Each number is 200 + 20 x the weight over its row's rms, rounded and kept within 0 to 999. Layers, rows and columns count from 0. The size before them is the row's rms in percent of the matrix's.

# layer 2 MLP gate, 320x128, rms 0.249, rows 161-197, columns 64-127
084,212,228,193,191,215,205,146,208,210,220,199,221,189,166,180,209,239,208,193,181,191,187,207,184,180,215,224,202,203,200,172,201,227,189,202,181,197,203,212,185,203,208,182,228,192,188,218,226,172,201,183,217,192,225,212,249,182,190,235,192,184,216,210,181
104,184,199,185,233,224,217,211,197,200,195,209,179,221,208,213,207,216,204,169,211,194,227,218,236,193,172,195,203,188,174,180,246,228,160,238,203,220,200,176,170,210,200,195,198,218,192,197,212,186,175,206,194,199,197,181,194,234,182,183,190,200,205,202,188
110,188,208,199,206,201,215,209,209,208,199,221,169,188,226,227,210,197,201,186,196,222,173,212,205,173,217,210,219,214,246,182,176,174,193,213,177,203,194,217,177,245,212,179,235,210,212,210,195,208,201,221,203,223,192,219,214,220,169,179,239,186,194,222,218
098,225,189,224,204,220,210,185,203,189,178,211,169,218,159,191,195,180,221,202,188,205,163,190,200,212,221,223,171,219,231,210,212,195,209,178,194,189,198,233,185,180,204,208,179,179,224,200,173,217,191,205,226,230,233,195,191,183,180,245,193,214,222,199,217
088,203,218,218,190,207,240,203,173,180,193,196,202,161,192,171,211,193,172,194,218,222,210,184,223,197,211,197,171,229,184,185,182,202,190,175,207,201,163,209,211,204,251,188,218,222,196,206,179,191,173,232,213,208,190,220,265,192,229,156,197,236,177,204,189
103,165,217,202,182,221,206,174,187,252,183,199,151,167,178,194,200,198,207,210,196,178,192,199,194,215,222,187,229,209,175,210,199,168,216,189,179,229,180,193,218,186,205,190,191,195,229,242,218,250,190,240,226,220,189,226,202,193,189,181,208,205,195,228,188
102,197,216,211,236,209,208,162,203,225,193,181,204,216,213,190,190,174,219,228,201,204,192,184,198,198,208,238,177,174,202,182,193,212,199,201,192,184,186,230,171,164,190,217,231,212,198,241,164,182,190,195,179,228,210,204,225,236,178,205,225,198,207,181,213
103,185,201,200,185,230,211,235,185,227,221,214,230,178,212,219,222,189,213,166,195,160,189,203,188,189,190,185,191,216,195,188,182,204,219,190,193,220,219,217,195,163,186,216,204,222,177,184,173,216,213,199,197,200,199,213,238,217,252,240,254,196,185,184,193
094,177,184,212,210,194,218,201,206,212,221,231,202,181,227,207,196,218,240,192,182,249,237,182,188,225,228,190,184,212,221,233,178,212,189,188,215,207,207,183,209,161,204,223,216,187,221,214,194,216,231,196,229,194,164,171,216,244,189,196,197,230,184,192,207
117,205,246,233,231,218,201,217,213,191,205,189,212,168,181,196,221,199,188,214,202,190,210,216,207,202,228,186,195,197,204,194,208,199,163,211,159,197,211,173,210,184,217,235,198,200,182,224,195,226,200,206,178,204,197,214,191,233,207,195,202,204,168,205,240
094,201,183,182,211,200,205,189,205,225,219,182,188,207,194,177,201,202,225,147,176,253,224,207,178,177,218,244,199,173,234,195,193,218,219,171,177,182,215,201,214,198,204,196,210,208,187,168,219,210,224,178,195,210,185,202,196,171,179,236,207,180,234,242,195
115,205,211,196,241,207,171,231,209,193,197,172,184,195,208,192,228,186,212,189,191,150,165,221,185,225,213,200,175,202,184,193,182,224,208,239,172,250,194,191,215,216,200,194,202,211,188,180,188,217,210,181,204,221,219,215,215,206,181,204,216,193,207,242,214
083,166,146,201,187,228,192,201,223,229,193,223,169,185,210,184,188,192,201,179,168,182,224,218,173,176,201,206,185,224,209,202,171,164,181,226,186,201,218,222,175,210,218,217,187,219,216,215,217,224,207,186,204,218,217,233,244,190,174,213,234,207,215,193,191
100,184,223,238,195,194,207,229,235,224,214,226,211,208,187,179,196,185,229,230,189,164,190,233,178,199,191,223,157,185,207,236,219,205,177,187,195,209,221,180,220,236,215,218,213,188,184,224,195,194,174,203,236,237,193,213,224,192,200,202,197,169,179,183,177
087,227,197,201,203,178,244,207,183,230,158,214,154,192,189,170,195,225,187,207,229,206,193,215,197,208,208,221,195,205,217,207,235,228,192,218,167,193,230,220,192,205,196,186,205,223,211,239,166,195,204,196,197,197,188,202,170,187,213,192,191,227,163,210,173
098,236,196,191,202,208,166,202,235,196,186,176,193,204,222,213,203,196,162,199,192,179,204,184,231,202,218,199,193,209,183,231,223,206,185,251,213,217,197,235,195,202,214,173,222,218,183,198,221,201,209,200,214,189,180,220,191,181,196,159,239,223,155,181,220
102,228,212,181,232,204,181,189,204,197,158,194,193,214,184,197,197,210,209,164,206,200,197,182,192,226,230,204,230,209,201,209,183,248,194,195,205,192,194,211,166,191,230,191,196,174,189,226,183,218,197,190,220,212,225,264,186,225,169,193,244,173,210,214,216
112,171,161,217,209,185,213,211,223,230,177,191,223,212,187,166,182,165,198,193,236,177,160,160,171,190,191,214,182,198,224,193,182,174,198,211,176,197,230,180,241,176,193,173,203,191,195,186,215,207,161,162,226,240,209,195,202,219,200,198,189,228,235,228,203
078,210,192,198,196,219,242,211,196,209,219,232,218,238,195,182,217,166,184,175,216,217,223,220,169,209,191,217,187,204,179,180,171,190,236,187,223,191,235,173,212,222,205,213,197,147,216,183,190,225,193,249,194,190,181,204,183,212,222,217,193,216,209,199,176
107,208,186,223,204,201,183,218,217,246,175,230,183,192,206,199,222,195,218,211,180,177,169,222,185,228,205,218,214,177,190,234,176,187,191,215,187,210,183,225,200,242,212,220,199,177,263,222,224,251,232,224,198,187,206,225,208,239,172,207,186,230,194,246,215
084,179,211,210,215,163,193,189,211,206,207,210,175,192,193,185,184,207,231,190,182,180,208,207,162,226,238,211,175,207,238,215,195,168,201,211,199,180,219,180,210,190,197,217,174,218,202,230,189,264,198,180,215,205,180,229,203,220,213,217,246,193,206,234,210
102,164,195,188,245,206,198,195,214,202,220,201,182,205,164,205,174,228,177,217,190,217,214,219,181,221,255,208,144,175,228,172,196,191,196,215,183,223,215,191,214,175,212,186,202,156,188,180,203,214,183,199,214,206,207,200,193,250,168,247,222,205,219,217,203
108,212,198,233,206,199,167,184,235,198,194,223,234,196,183,204,215,181,151,205,204,218,189,208,197,169,220,192,208,212,204,219,164,222,192,218,203,243,188,195,191,208,197,229,212,206,217,201,213,242,207,193,177,191,189,218,185,228,173,214,186,251,199,171,210
106,230,179,192,209,208,192,226,194,245,221,174,201,202,191,166,216,204,205,224,179,190,171,220,214,228,203,213,242,203,234,191,221,216,198,171,186,223,210,202,228,178,192,236,214,230,192,199,206,221,172,218,195,202,221,188,204,176,210,179,184,201,191,193,193
111,232,197,199,216,226,230,213,174,222,216,191,205,173,231,161,191,192,178,170,191,200,184,208,185,199,220,216,211,209,231,185,172,218,218,223,213,177,236,198,204,192,202,218,203,181,181,177,165,233,175,228,180,198,191,192,187,210,203,214,229,186,217,181,204
077,178,222,220,193,210,214,206,181,186,218,197,196,178,181,183,230,226,204,205,211,193,206,213,209,235,209,210,231,204,184,166,192,171,168,217,214,201,199,212,184,231,189,210,165,195,232,205,179,213,226,195,176,268,204,203,199,239,211,182,191,210,181,210,207
111,210,192,198,201,179,175,184,167,185,241,207,205,192,205,175,192,198,202,193,195,190,192,210,181,198,189,223,190,206,221,207,217,159,184,214,158,199,201,162,190,210,207,209,219,195,159,214,212,234,191,223,219,217,187,203,182,208,159,195,191,225,241,201,209
116,189,186,190,167,203,241,176,206,170,209,205,233,220,219,179,204,263,201,199,178,211,199,210,195,179,192,206,184,223,221,201,173,201,220,214,187,190,187,235,185,179,185,183,218,169,228,228,163,224,188,201,196,197,203,212,220,218,186,192,227,215,227,206,194
104,209,181,176,218,236,216,211,210,213,189,171,213,191,206,202,213,224,217,222,171,182,189,163,195,172,190,226,163,197,230,220,188,197,213,207,170,217,199,173,203,196,170,178,229,230,182,229,212,221,193,215,203,186,233,175,223,188,235,228,209,179,219,244,216
083,188,233,229,206,191,189,218,218,203,164,231,187,198,220,240,206,170,202,168,203,210,194,183,176,208,157,197,197,217,187,207,173,171,193,247,196,188,183,190,215,205,202,197,177,186,184,220,197,233,213,195,204,237,205,198,201,224,203,216,219,173,183,165,233
081,173,214,228,218,226,210,170,209,224,207,215,197,184,177,200,184,183,209,214,215,208,175,224,211,229,197,201,236,239,184,221,195,176,164,210,198,218,188,209,182,220,203,229,209,167,163,180,205,215,203,214,223,232,225,197,230,179,172,224,216,219,185,227,187
115,202,221,199,203,199,207,247,184,213,161,155,214,190,168,149,201,197,184,186,221,200,224,182,228,192,179,200,242,215,154,195,217,227,199,177,198,190,198,203,197,217,184,200,197,198,168,180,184,181,194,220,155,203,198,182,210,209,210,199,222,182,184,221,221
087,194,216,191,218,184,199,163,215,205,161,188,204,177,191,200,168,207,230,197,201,219,170,182,168,192,230,221,193,199,192,206,199,233,205,211,185,218,208,206,180,183,219,181,256,189,214,206,206,198,200,211,192,203,237,209,208,190,170,206,221,191,221,192,189
106,180,175,190,240,204,191,173,217,211,239,199,204,156,182,206,203,184,212,183,215,191,170,240,195,184,246,228,197,205,200,202,151,185,192,174,214,220,166,189,198,179,198,195,178,205,214,171,232,227,209,210,230,203,213,195,217,213,215,224,220,199,188,191,198
105,194,214,213,203,232,208,176,193,190,196,224,187,222,210,200,222,190,219,238,182,215,227,171,227,160,207,245,193,240,194,220,186,209,197,205,176,233,163,212,220,180,216,173,236,225,185,168,210,182,211,193,223,202,232,207,228,221,228,212,205,222,191,182,242
079,215,182,180,217,224,225,197,195,184,204,201,190,206,206,174,216,176,158,202,237,177,253,221,211,184,188,206,222,259,216,220,180,182,216,174,179,179,198,223,198,196,186,181,228,173,164,188,197,185,175,214,193,178,226,225,207,214,239,194,173,200,214,207,178
083,221,187,224,230,257,207,183,206,201,200,201,216,202,236,207,209,186,220,192,189,186,189,180,212,146,219,260,187,194,213,199,190,200,207,224,198,215,200,189,193,202,213,199,182,225,157,174,194,176,197,227,190,198,172,184,256,190,230,203,216,190,199,172,194
# layer 2 MLP up, 320x128, rms 0.234, rows 161-196, columns 64-127
076,177,199,216,214,185,217,226,204,195,190,219,151,201,227,215,162,165,160,183,207,189,211,189,215,207,205,195,178,187,213,213,195,192,193,178,210,212,212,185,193,257,220,183,195,203,212,207,178,198,230,195,192,227,171,209,180,209,225,201,168,206,174,188,198
089,178,213,197,183,188,200,180,202,191,200,201,172,201,193,237,237,204,210,221,196,189,234,207,228,196,174,193,210,199,212,184,189,212,193,190,207,169,221,209,189,204,157,219,185,239,213,206,198,191,209,164,200,182,182,209,208,226,224,196,211,216,209,176,202
102,225,193,222,154,212,205,210,203,205,202,199,239,215,155,166,195,176,193,222,198,199,175,213,254,198,185,177,188,183,199,172,208,186,181,180,194,211,195,251,215,218,181,180,187,202,209,181,178,229,225,217,199,191,179,207,203,182,210,233,239,211,189,207,259
105,195,206,203,209,196,194,206,224,195,215,203,211,178,172,190,214,180,220,186,208,210,177,178,232,209,218,164,202,214,205,210,198,204,195,248,212,240,170,166,212,244,156,193,213,209,213,226,192,170,203,190,186,179,184,221,195,211,234,212,206,179,210,194,197
091,182,189,196,232,214,205,175,201,207,211,199,220,237,215,222,213,203,246,199,182,190,204,220,214,205,220,225,204,183,248,208,192,209,188,206,187,211,202,213,173,178,179,187,180,205,191,166,219,195,174,177,198,198,210,191,193,202,149,205,232,174,221,219,190
089,193,214,210,232,177,171,204,210,158,207,222,210,196,176,214,215,185,188,229,210,219,204,204,183,196,239,236,213,191,190,220,198,227,179,197,207,187,197,209,159,227,211,193,230,212,200,193,255,190,216,185,180,215,214,179,216,188,167,199,191,209,204,179,228
096,184,209,178,205,210,204,210,211,234,193,220,173,200,186,210,214,215,235,203,225,207,201,178,229,199,199,213,188,188,209,191,193,204,221,254,203,182,210,186,206,160,215,212,177,232,216,223,197,209,204,195,201,226,191,193,196,190,179,223,207,196,227,188,191
096,195,237,188,180,162,199,211,193,237,184,202,180,206,154,205,153,199,244,201,217,186,221,227,164,196,207,217,190,209,198,212,189,170,192,190,216,176,198,203,225,197,194,189,188,213,230,187,207,201,203,178,204,205,206,202,183,201,177,169,220,209,189,204,225
094,215,197,171,195,243,187,209,167,210,205,215,184,217,175,199,169,200,175,213,215,151,189,224,198,173,171,185,198,219,190,165,197,185,196,237,199,200,192,213,213,223,185,188,201,194,170,199,215,191,201,170,187,203,218,229,195,188,255,221,216,165,214,204,210
107,217,212,204,196,162,172,203,215,180,171,237,207,230,203,222,205,172,198,229,185,181,196,210,193,222,200,200,190,206,223,222,202,215,189,209,185,198,232,174,173,191,222,225,201,170,188,177,168,235,206,200,187,214,216,211,165,222,194,196,210,174,191,178,254
080,216,202,193,184,213,190,201,206,211,165,207,193,219,171,186,200,198,183,197,209,207,203,188,193,202,213,224,185,177,203,228,217,179,238,184,192,149,217,204,189,229,245,214,232,202,183,183,199,231,200,174,209,149,215,182,223,186,229,214,211,189,210,241,245
119,206,216,173,191,198,226,215,230,196,241,170,188,220,215,216,190,220,218,223,205,211,211,179,194,222,199,221,185,182,251,190,169,194,188,206,220,208,211,203,184,186,172,166,222,218,186,171,216,213,216,197,181,186,201,194,170,199,182,164,187,186,210,210,166
095,220,245,199,202,193,219,148,180,183,211,190,224,266,197,210,191,203,198,228,228,200,191,181,258,219,185,184,203,196,206,182,212,224,182,195,197,208,196,204,199,192,185,160,208,158,197,184,183,163,200,203,190,179,202,187,174,200,233,190,163,220,201,221,222
091,202,207,193,218,249,219,209,218,189,148,211,208,164,197,230,202,221,193,225,194,212,195,219,195,183,202,216,209,195,255,182,214,179,194,225,202,247,194,221,196,186,199,177,244,207,231,230,224,166,202,186,184,215,216,195,169,190,185,190,207,219,202,189,205
084,216,210,190,214,196,169,211,231,206,241,178,215,178,202,200,200,191,192,232,204,222,198,214,195,187,198,191,180,161,189,217,189,198,208,207,197,213,191,167,214,198,178,200,185,180,210,207,234,196,193,197,215,164,180,184,202,215,215,188,191,206,213,237,182
092,200,202,195,219,196,205,219,245,170,210,201,210,208,222,199,229,184,177,198,217,204,241,207,235,195,202,204,224,219,214,226,182,200,194,211,214,196,201,235,228,197,222,217,202,189,198,199,239,207,253,210,206,192,155,182,227,205,232,214,194,228,167,221,188
108,188,193,230,186,257,224,203,205,228,216,190,230,181,182,216,224,196,156,225,185,180,232,159,195,200,181,199,209,176,206,188,160,170,196,181,191,183,199,190,208,222,160,218,189,199,209,195,208,194,189,190,234,196,199,211,239,184,187,219,209,186,198,168,189
113,206,237,217,193,215,205,204,189,214,196,198,200,184,193,207,230,201,180,221,198,235,223,227,203,195,197,170,247,209,155,220,203,204,174,179,216,184,185,215,170,232,218,212,206,198,241,233,222,202,210,225,205,184,173,217,179,194,183,193,215,207,140,169,188
084,177,185,179,191,172,200,186,211,191,199,203,177,156,207,198,181,235,242,216,165,189,176,189,220,193,207,193,206,208,207,202,202,198,193,213,189,191,173,163,192,186,175,199,191,232,144,204,239,190,227,176,195,213,216,195,234,169,168,197,205,226,187,183,205
104,197,203,226,182,194,202,225,213,251,176,213,157,153,199,187,187,227,235,170,206,188,173,196,204,175,201,217,162,223,197,201,247,173,232,199,194,208,208,166,231,225,202,182,188,210,209,195,182,249,199,211,200,196,217,221,238,186,195,214,190,179,229,210,172
087,189,202,192,232,203,186,184,198,176,197,203,211,166,205,174,199,210,215,191,206,201,206,171,198,215,194,207,198,196,207,189,188,209,215,223,211,210,215,179,194,236,187,186,171,152,223,228,215,172,213,226,149,189,223,201,221,220,190,217,181,214,202,217,178
116,220,175,175,191,219,229,215,177,231,205,235,203,215,211,212,195,227,200,206,163,221,206,180,167,196,215,197,204,209,218,205,191,209,170,189,154,182,195,210,191,190,243,199,207,227,205,230,216,210,191,185,209,197,214,189,229,211,197,193,176,219,194,162,226
094,220,222,200,183,201,175,214,259,191,184,193,225,153,188,238,268,217,176,208,193,171,174,204,185,168,222,190,173,212,222,202,181,214,225,190,218,234,211,232,212,219,206,202,221,237,206,186,191,219,198,196,186,202,198,197,177,189,188,190,232,223,207,181,221
098,211,191,180,199,211,212,221,207,219,191,197,204,208,217,208,216,173,189,211,191,199,193,199,199,205,239,186,218,194,226,216,197,232,190,190,207,199,173,236,204,184,163,232,201,217,191,178,194,204,184,222,165,206,215,222,233,195,202,197,176,169,189,172,231
123,178,187,196,200,214,233,181,209,224,175,228,202,196,159,211,183,211,183,204,192,214,212,166,225,196,197,218,179,226,188,175,196,195,153,206,148,201,191,206,200,206,201,180,210,177,204,224,237,185,176,204,186,211,242,199,180,222,217,195,190,225,216,204,230
061,199,195,165,180,199,212,202,225,205,197,134,209,237,235,234,170,203,229,236,210,226,231,205,202,174,178,161,212,204,195,197,208,228,208,163,176,201,193,202,199,147,201,192,250,195,181,205,196,176,190,166,213,178,186,171,228,174,215,202,213,197,211,194,176
106,205,231,193,186,171,190,214,201,197,204,194,216,184,195,221,197,206,185,208,208,207,186,217,225,191,205,183,199,201,187,182,197,227,196,201,237,194,177,234,158,213,210,213,179,219,220,189,191,203,184,168,191,196,202,216,215,176,235,224,180,154,166,221,198
088,168,196,218,188,206,246,189,237,208,192,193,209,213,188,164,204,198,199,204,172,169,184,216,177,191,187,243,193,205,225,193,186,195,199,200,173,215,190,247,205,185,199,181,212,167,214,210,200,188,170,188,200,210,183,232,200,223,196,206,199,223,218,196,189
094,211,189,201,209,221,218,208,243,196,200,191,191,192,195,215,184,187,179,208,197,211,192,169,195,184,220,211,157,185,248,238,195,175,181,195,208,211,203,206,210,203,226,197,197,191,198,209,187,217,199,211,189,186,199,196,181,207,227,212,204,185,179,215,227
070,223,236,207,220,183,208,209,165,192,194,172,224,227,212,206,218,197,209,197,182,224,200,247,208,187,215,192,188,202,214,193,208,210,202,195,212,207,216,188,191,188,188,209,194,209,204,241,192,197,211,172,224,212,206,206,211,168,209,231,221,178,170,193,194
080,221,214,224,172,216,219,228,210,188,215,194,190,204,157,212,197,185,207,207,226,188,214,213,182,230,219,204,182,181,177,188,217,199,196,216,230,227,195,186,177,187,207,176,206,187,204,209,195,190,212,204,177,181,193,188,237,214,222,235,164,245,158,210,166
104,192,197,236,198,184,210,200,209,189,229,215,223,161,253,205,234,198,210,217,214,222,227,182,167,185,201,188,186,220,216,222,201,209,195,217,227,197,193,195,194,182,225,214,195,223,198,190,176,184,157,194,188,233,223,183,233,198,173,161,239,222,214,186,184
074,212,228,199,182,197,199,177,182,185,182,201,218,209,232,193,176,208,212,214,209,214,181,172,176,188,204,223,193,203,214,187,201,215,236,186,207,232,193,201,166,177,197,185,259,224,196,193,184,171,190,195,181,190,210,221,210,170,188,207,223,183,206,195,191
094,175,202,192,200,186,165,221,205,188,219,201,168,200,211,210,242,197,190,220,200,162,229,203,168,188,204,188,238,165,171,234,195,218,193,176,222,228,181,221,194,186,166,191,181,162,196,246,189,196,250,198,205,219,192,192,164,173,207,221,187,190,212,223,184
106,206,230,195,196,180,198,210,214,180,200,227,212,215,227,182,196,173,245,190,223,181,237,169,240,208,212,232,190,204,197,226,162,233,170,175,234,212,205,198,195,173,222,223,196,202,199,187,208,225,213,186,190,202,203,183,175,216,193,173,186,203,199,218,218
087,244,164,189,218,222,213,210,222,184,219,194,214,178,172,157,234,189,170,227,212,204,244,188,208,182,231,176,228,243,191,232,181,198,197,175,173,210,193,230,197,217,191,193,211,184,198,227,199,192,188,217,188,173,180,184,171,202,246,218,179,201,196,216,195
# layer 2 MLP down (transposed), 320x128, rms 0.129, rows 161-196, columns 64-127
073,164,236,203,200,201,172,201,180,202,182,215,235,198,205,188,173,230,174,182,208,258,196,207,221,202,224,163,226,171,173,198,229,204,179,201,217,206,196,175,208,227,242,194,216,224,189,199,219,151,233,158,195,209,206,234,201,220,210,199,204,202,199,204,218
091,189,211,185,162,224,195,222,231,189,204,216,217,179,181,165,201,171,221,190,177,179,157,201,175,190,205,168,193,206,223,209,162,196,220,195,204,177,189,216,241,242,201,215,179,209,211,192,207,183,208,177,221,188,176,207,207,202,190,196,225,203,198,187,179
104,197,161,201,200,195,256,217,237,203,194,217,193,214,230,236,226,194,209,186,213,170,152,212,200,195,219,191,195,174,183,169,163,196,212,175,216,195,189,217,215,214,194,235,183,194,194,203,198,220,208,196,224,201,219,221,220,211,164,180,220,229,180,230,189
109,208,208,209,193,206,195,186,192,147,208,220,201,228,198,175,188,176,196,190,213,225,169,218,214,208,209,196,189,218,194,210,208,184,218,230,222,218,165,164,221,207,178,189,196,202,216,218,183,159,173,198,236,229,210,195,215,232,207,215,227,233,215,211,195
103,168,181,217,235,243,211,182,225,210,254,198,193,211,172,195,192,222,234,200,217,202,242,231,247,232,221,199,178,217,205,204,231,201,204,206,187,200,193,205,197,231,196,229,191,199,194,197,194,224,188,200,196,217,188,201,185,190,211,195,177,211,183,216,192
099,222,210,195,184,178,214,204,183,208,180,190,190,179,200,197,173,198,157,193,206,219,191,186,207,222,221,225,206,199,189,230,199,226,213,153,160,190,222,208,191,213,184,192,216,215,189,196,196,187,179,208,247,225,217,201,239,180,193,188,196,228,222,204,188
103,202,203,186,221,201,205,176,209,219,211,225,193,211,212,213,195,197,207,195,215,202,223,196,184,194,195,204,204,214,160,212,226,186,214,249,197,182,195,173,191,183,200,204,177,219,216,193,212,182,175,232,192,181,165,194,170,168,198,188,190,142,168,195,227
105,212,240,216,195,182,211,211,188,228,199,202,161,173,208,257,171,190,209,198,192,203,244,206,178,176,192,203,187,204,194,210,220,176,174,185,203,189,204,179,204,198,194,213,191,197,198,178,170,180,172,170,186,186,187,175,185,224,199,171,210,214,204,172,205
102,208,259,191,196,206,198,211,183,183,158,187,181,192,200,237,188,223,171,197,203,191,230,217,213,199,149,209,223,208,220,190,183,211,205,203,176,216,200,224,209,209,194,215,228,218,209,199,199,196,186,214,202,178,213,190,190,264,170,230,204,167,241,202,213
128,188,190,205,183,181,211,160,222,214,174,191,201,249,207,203,194,184,169,223,201,197,237,173,166,222,190,221,237,186,187,217,160,228,217,200,184,179,214,183,177,191,173,224,219,184,213,192,174,179,199,231,198,176,218,205,198,174,230,222,206,237,196,172,210
098,222,181,199,227,202,194,191,221,185,213,194,172,190,190,193,205,216,221,190,227,227,191,207,209,210,200,229,212,177,180,186,187,208,199,144,163,184,215,203,202,186,256,184,197,185,200,178,191,196,182,209,195,188,215,180,237,191,192,196,198,180,226,246,217
119,190,191,144,190,179,212,217,170,178,216,217,202,211,205,173,213,217,206,171,185,184,196,159,161,238,143,209,224,197,181,194,236,208,189,221,181,219,216,226,190,216,199,205,184,204,197,203,220,228,202,217,200,161,192,235,211,212,188,209,220,201,169,224,190
091,200,192,196,204,203,230,169,185,140,203,197,227,194,180,216,199,221,174,175,200,201,214,194,214,203,198,202,151,222,221,202,175,203,236,176,203,192,193,213,190,157,208,138,187,188,193,224,214,221,234,181,217,232,204,221,201,208,186,213,196,180,207,228,203
096,224,187,215,213,184,202,187,195,200,180,236,214,194,200,238,235,224,205,215,218,191,226,199,192,214,146,229,234,196,231,184,211,178,158,212,202,221,187,216,172,161,207,177,207,216,219,197,210,177,175,216,196,178,215,205,174,197,176,181,206,204,203,168,196
093,209,215,182,246,222,154,172,197,176,243,177,209,153,179,180,202,213,217,189,199,186,187,208,190,196,201,189,195,180,203,221,206,208,210,197,231,204,199,209,181,193,170,226,213,182,203,201,232,201,192,181,205,208,193,242,215,198,194,195,157,210,194,158,194
095,248,176,202,182,203,174,193,230,198,206,166,234,203,214,206,204,171,201,204,193,214,166,223,170,200,204,209,204,199,168,212,210,187,193,209,199,229,209,186,176,230,185,188,225,228,215,193,206,188,193,179,193,200,204,230,179,165,167,192,193,206,175,194,210
108,180,185,210,177,200,204,249,186,208,209,195,184,189,205,179,211,192,180,208,203,209,206,206,185,196,192,181,184,217,200,247,196,176,168,210,187,187,218,227,219,219,220,186,214,214,224,192,229,203,202,200,208,166,167,175,201,191,205,206,192,155,214,196,202
118,220,185,227,225,216,204,180,188,201,175,225,217,196,204,212,187,199,226,210,234,188,184,203,197,191,194,214,244,209,188,236,222,219,201,171,186,152,201,224,176,207,225,155,227,174,202,194,227,223,230,199,184,219,196,182,194,163,189,181,181,171,217,176,218
094,165,174,217,182,183,203,198,199,188,190,187,227,186,205,197,194,205,254,211,219,203,204,224,247,226,208,189,225,163,185,194,218,189,201,184,181,213,173,200,203,206,203,190,177,204,178,229,235,186,208,190,198,221,195,171,175,199,217,221,192,187,245,208,213
098,190,229,211,205,207,168,220,231,240,200,201,199,189,239,190,217,179,218,200,189,175,188,199,211,202,197,221,173,180,192,231,177,195,203,157,227,203,199,206,250,219,182,229,216,182,245,241,183,237,194,219,188,209,217,174,215,214,193,183,179,235,239,237,210
086,186,205,220,231,212,213,207,201,184,190,244,186,190,212,196,217,178,219,191,181,231,210,181,209,201,221,237,233,207,215,205,217,183,201,193,192,210,216,170,199,230,222,193,200,193,213,190,218,197,222,223,180,202,171,172,199,208,215,198,196,187,229,209,195
113,205,212,236,209,226,249,183,207,174,175,202,187,211,182,186,196,218,240,169,194,205,203,212,166,224,204,221,229,247,205,196,196,197,192,191,168,193,185,180,210,209,217,164,202,198,212,227,233,166,230,223,206,204,195,183,204,214,189,196,206,187,193,190,201
108,151,208,168,205,191,186,213,252,197,205,188,195,199,202,197,190,179,200,211,193,205,200,207,203,162,217,193,203,212,204,199,225,199,172,201,215,221,204,200,191,203,209,189,192,199,198,218,227,252,189,176,187,234,190,213,165,175,205,185,210,213,201,168,205
107,193,198,146,217,198,192,175,221,216,171,187,200,226,212,225,220,194,210,193,174,209,215,228,209,225,204,206,197,186,209,187,204,200,196,222,211,189,179,218,205,173,182,210,186,193,191,188,216,190,178,205,180,193,209,215,198,180,169,186,189,140,206,170,191
121,219,189,134,228,176,214,187,190,226,210,209,205,182,149,215,211,205,189,201,179,203,209,213,224,217,200,216,225,210,188,158,222,202,196,235,175,189,186,179,186,200,190,193,176,197,217,174,214,200,210,230,215,206,246,202,208,193,194,235,179,234,182,227,182
072,190,224,185,179,202,223,214,214,222,223,164,215,212,210,223,246,242,214,190,214,205,195,219,227,192,205,178,212,228,209,147,174,217,195,197,223,183,186,224,220,203,214,209,195,176,210,192,184,234,206,193,204,210,222,186,201,225,213,213,174,202,169,193,197
106,218,229,221,224,231,183,201,213,179,203,230,212,175,199,236,188,220,215,209,171,199,177,208,195,199,210,208,175,206,199,221,202,204,201,203,194,202,190,202,200,184,166,201,218,186,210,185,170,192,209,197,185,192,195,229,223,189,186,235,163,196,186,175,207
092,197,209,225,198,192,177,226,220,225,178,231,173,178,187,180,200,176,216,215,210,159,193,218,188,173,190,236,203,215,234,209,191,211,148,212,243,218,209,179,204,215,207,206,179,200,184,189,210,179,192,182,204,179,167,194,162,193,216,219,195,226,205,183,197
110,218,208,171,176,214,213,179,184,188,213,179,236,196,200,208,172,189,198,214,193,203,184,205,182,186,168,200,190,217,218,204,178,204,157,188,219,189,180,197,219,188,231,202,226,210,213,180,225,213,207,228,214,180,223,161,215,197,218,181,255,199,176,226,200
080,200,184,204,237,190,211,191,178,205,174,168,215,210,228,198,219,203,228,194,186,186,199,200,211,218,182,191,170,214,215,165,209,191,196,190,196,186,192,164,220,174,178,191,200,215,202,237,217,201,195,210,218,208,234,219,225,212,205,197,207,193,195,192,195
087,211,202,197,201,222,202,215,200,220,216,198,209,202,194,203,219,170,220,185,191,222,192,211,209,226,222,213,207,231,218,211,207,191,184,210,218,227,197,187,170,173,208,197,225,207,215,223,183,219,191,190,193,173,167,204,251,232,208,199,203,247,190,218,190
104,188,210,214,179,195,228,223,203,197,204,176,237,172,206,207,242,172,184,192,224,214,210,197,197,207,222,164,213,194,217,244,182,194,218,198,207,196,207,233,194,222,206,195,205,209,182,184,197,156,215,166,190,206,225,175,190,196,184,178,208,217,226,178,197
080,197,202,211,196,212,230,173,189,203,235,200,200,199,224,217,187,216,196,233,221,202,196,200,166,184,179,191,190,222,188,194,200,183,168,193,190,200,211,192,197,207,157,214,165,217,210,200,188,190,180,209,186,171,161,218,218,190,185,190,227,212,180,183,218
100,183,220,185,207,199,197,177,194,209,216,220,169,184,165,199,180,221,204,203,164,204,217,194,192,177,194,188,213,200,166,202,219,216,178,173,194,191,216,190,192,190,208,197,184,196,199,248,161,154,229,161,230,191,204,219,176,170,185,213,174,180,162,193,158
113,206,212,199,199,186,174,151,170,193,190,238,178,204,208,213,207,199,184,196,206,203,205,200,197,182,195,243,221,194,221,220,180,230,149,196,214,212,129,193,173,174,198,191,185,190,233,178,205,218,200,215,193,195,195,225,191,196,181,205,168,217,216,187,193
088,205,188,198,211,173,225,173,169,212,198,213,187,252,214,223,213,191,193,195,187,201,192,210,147,206,225,179,215,225,226,215,166,191,194,209,202,204,208,209,201,143,235,227,170,222,200,204,195,231,195,243,214,202,206,214,249,204,193,197,227,185,179,201,184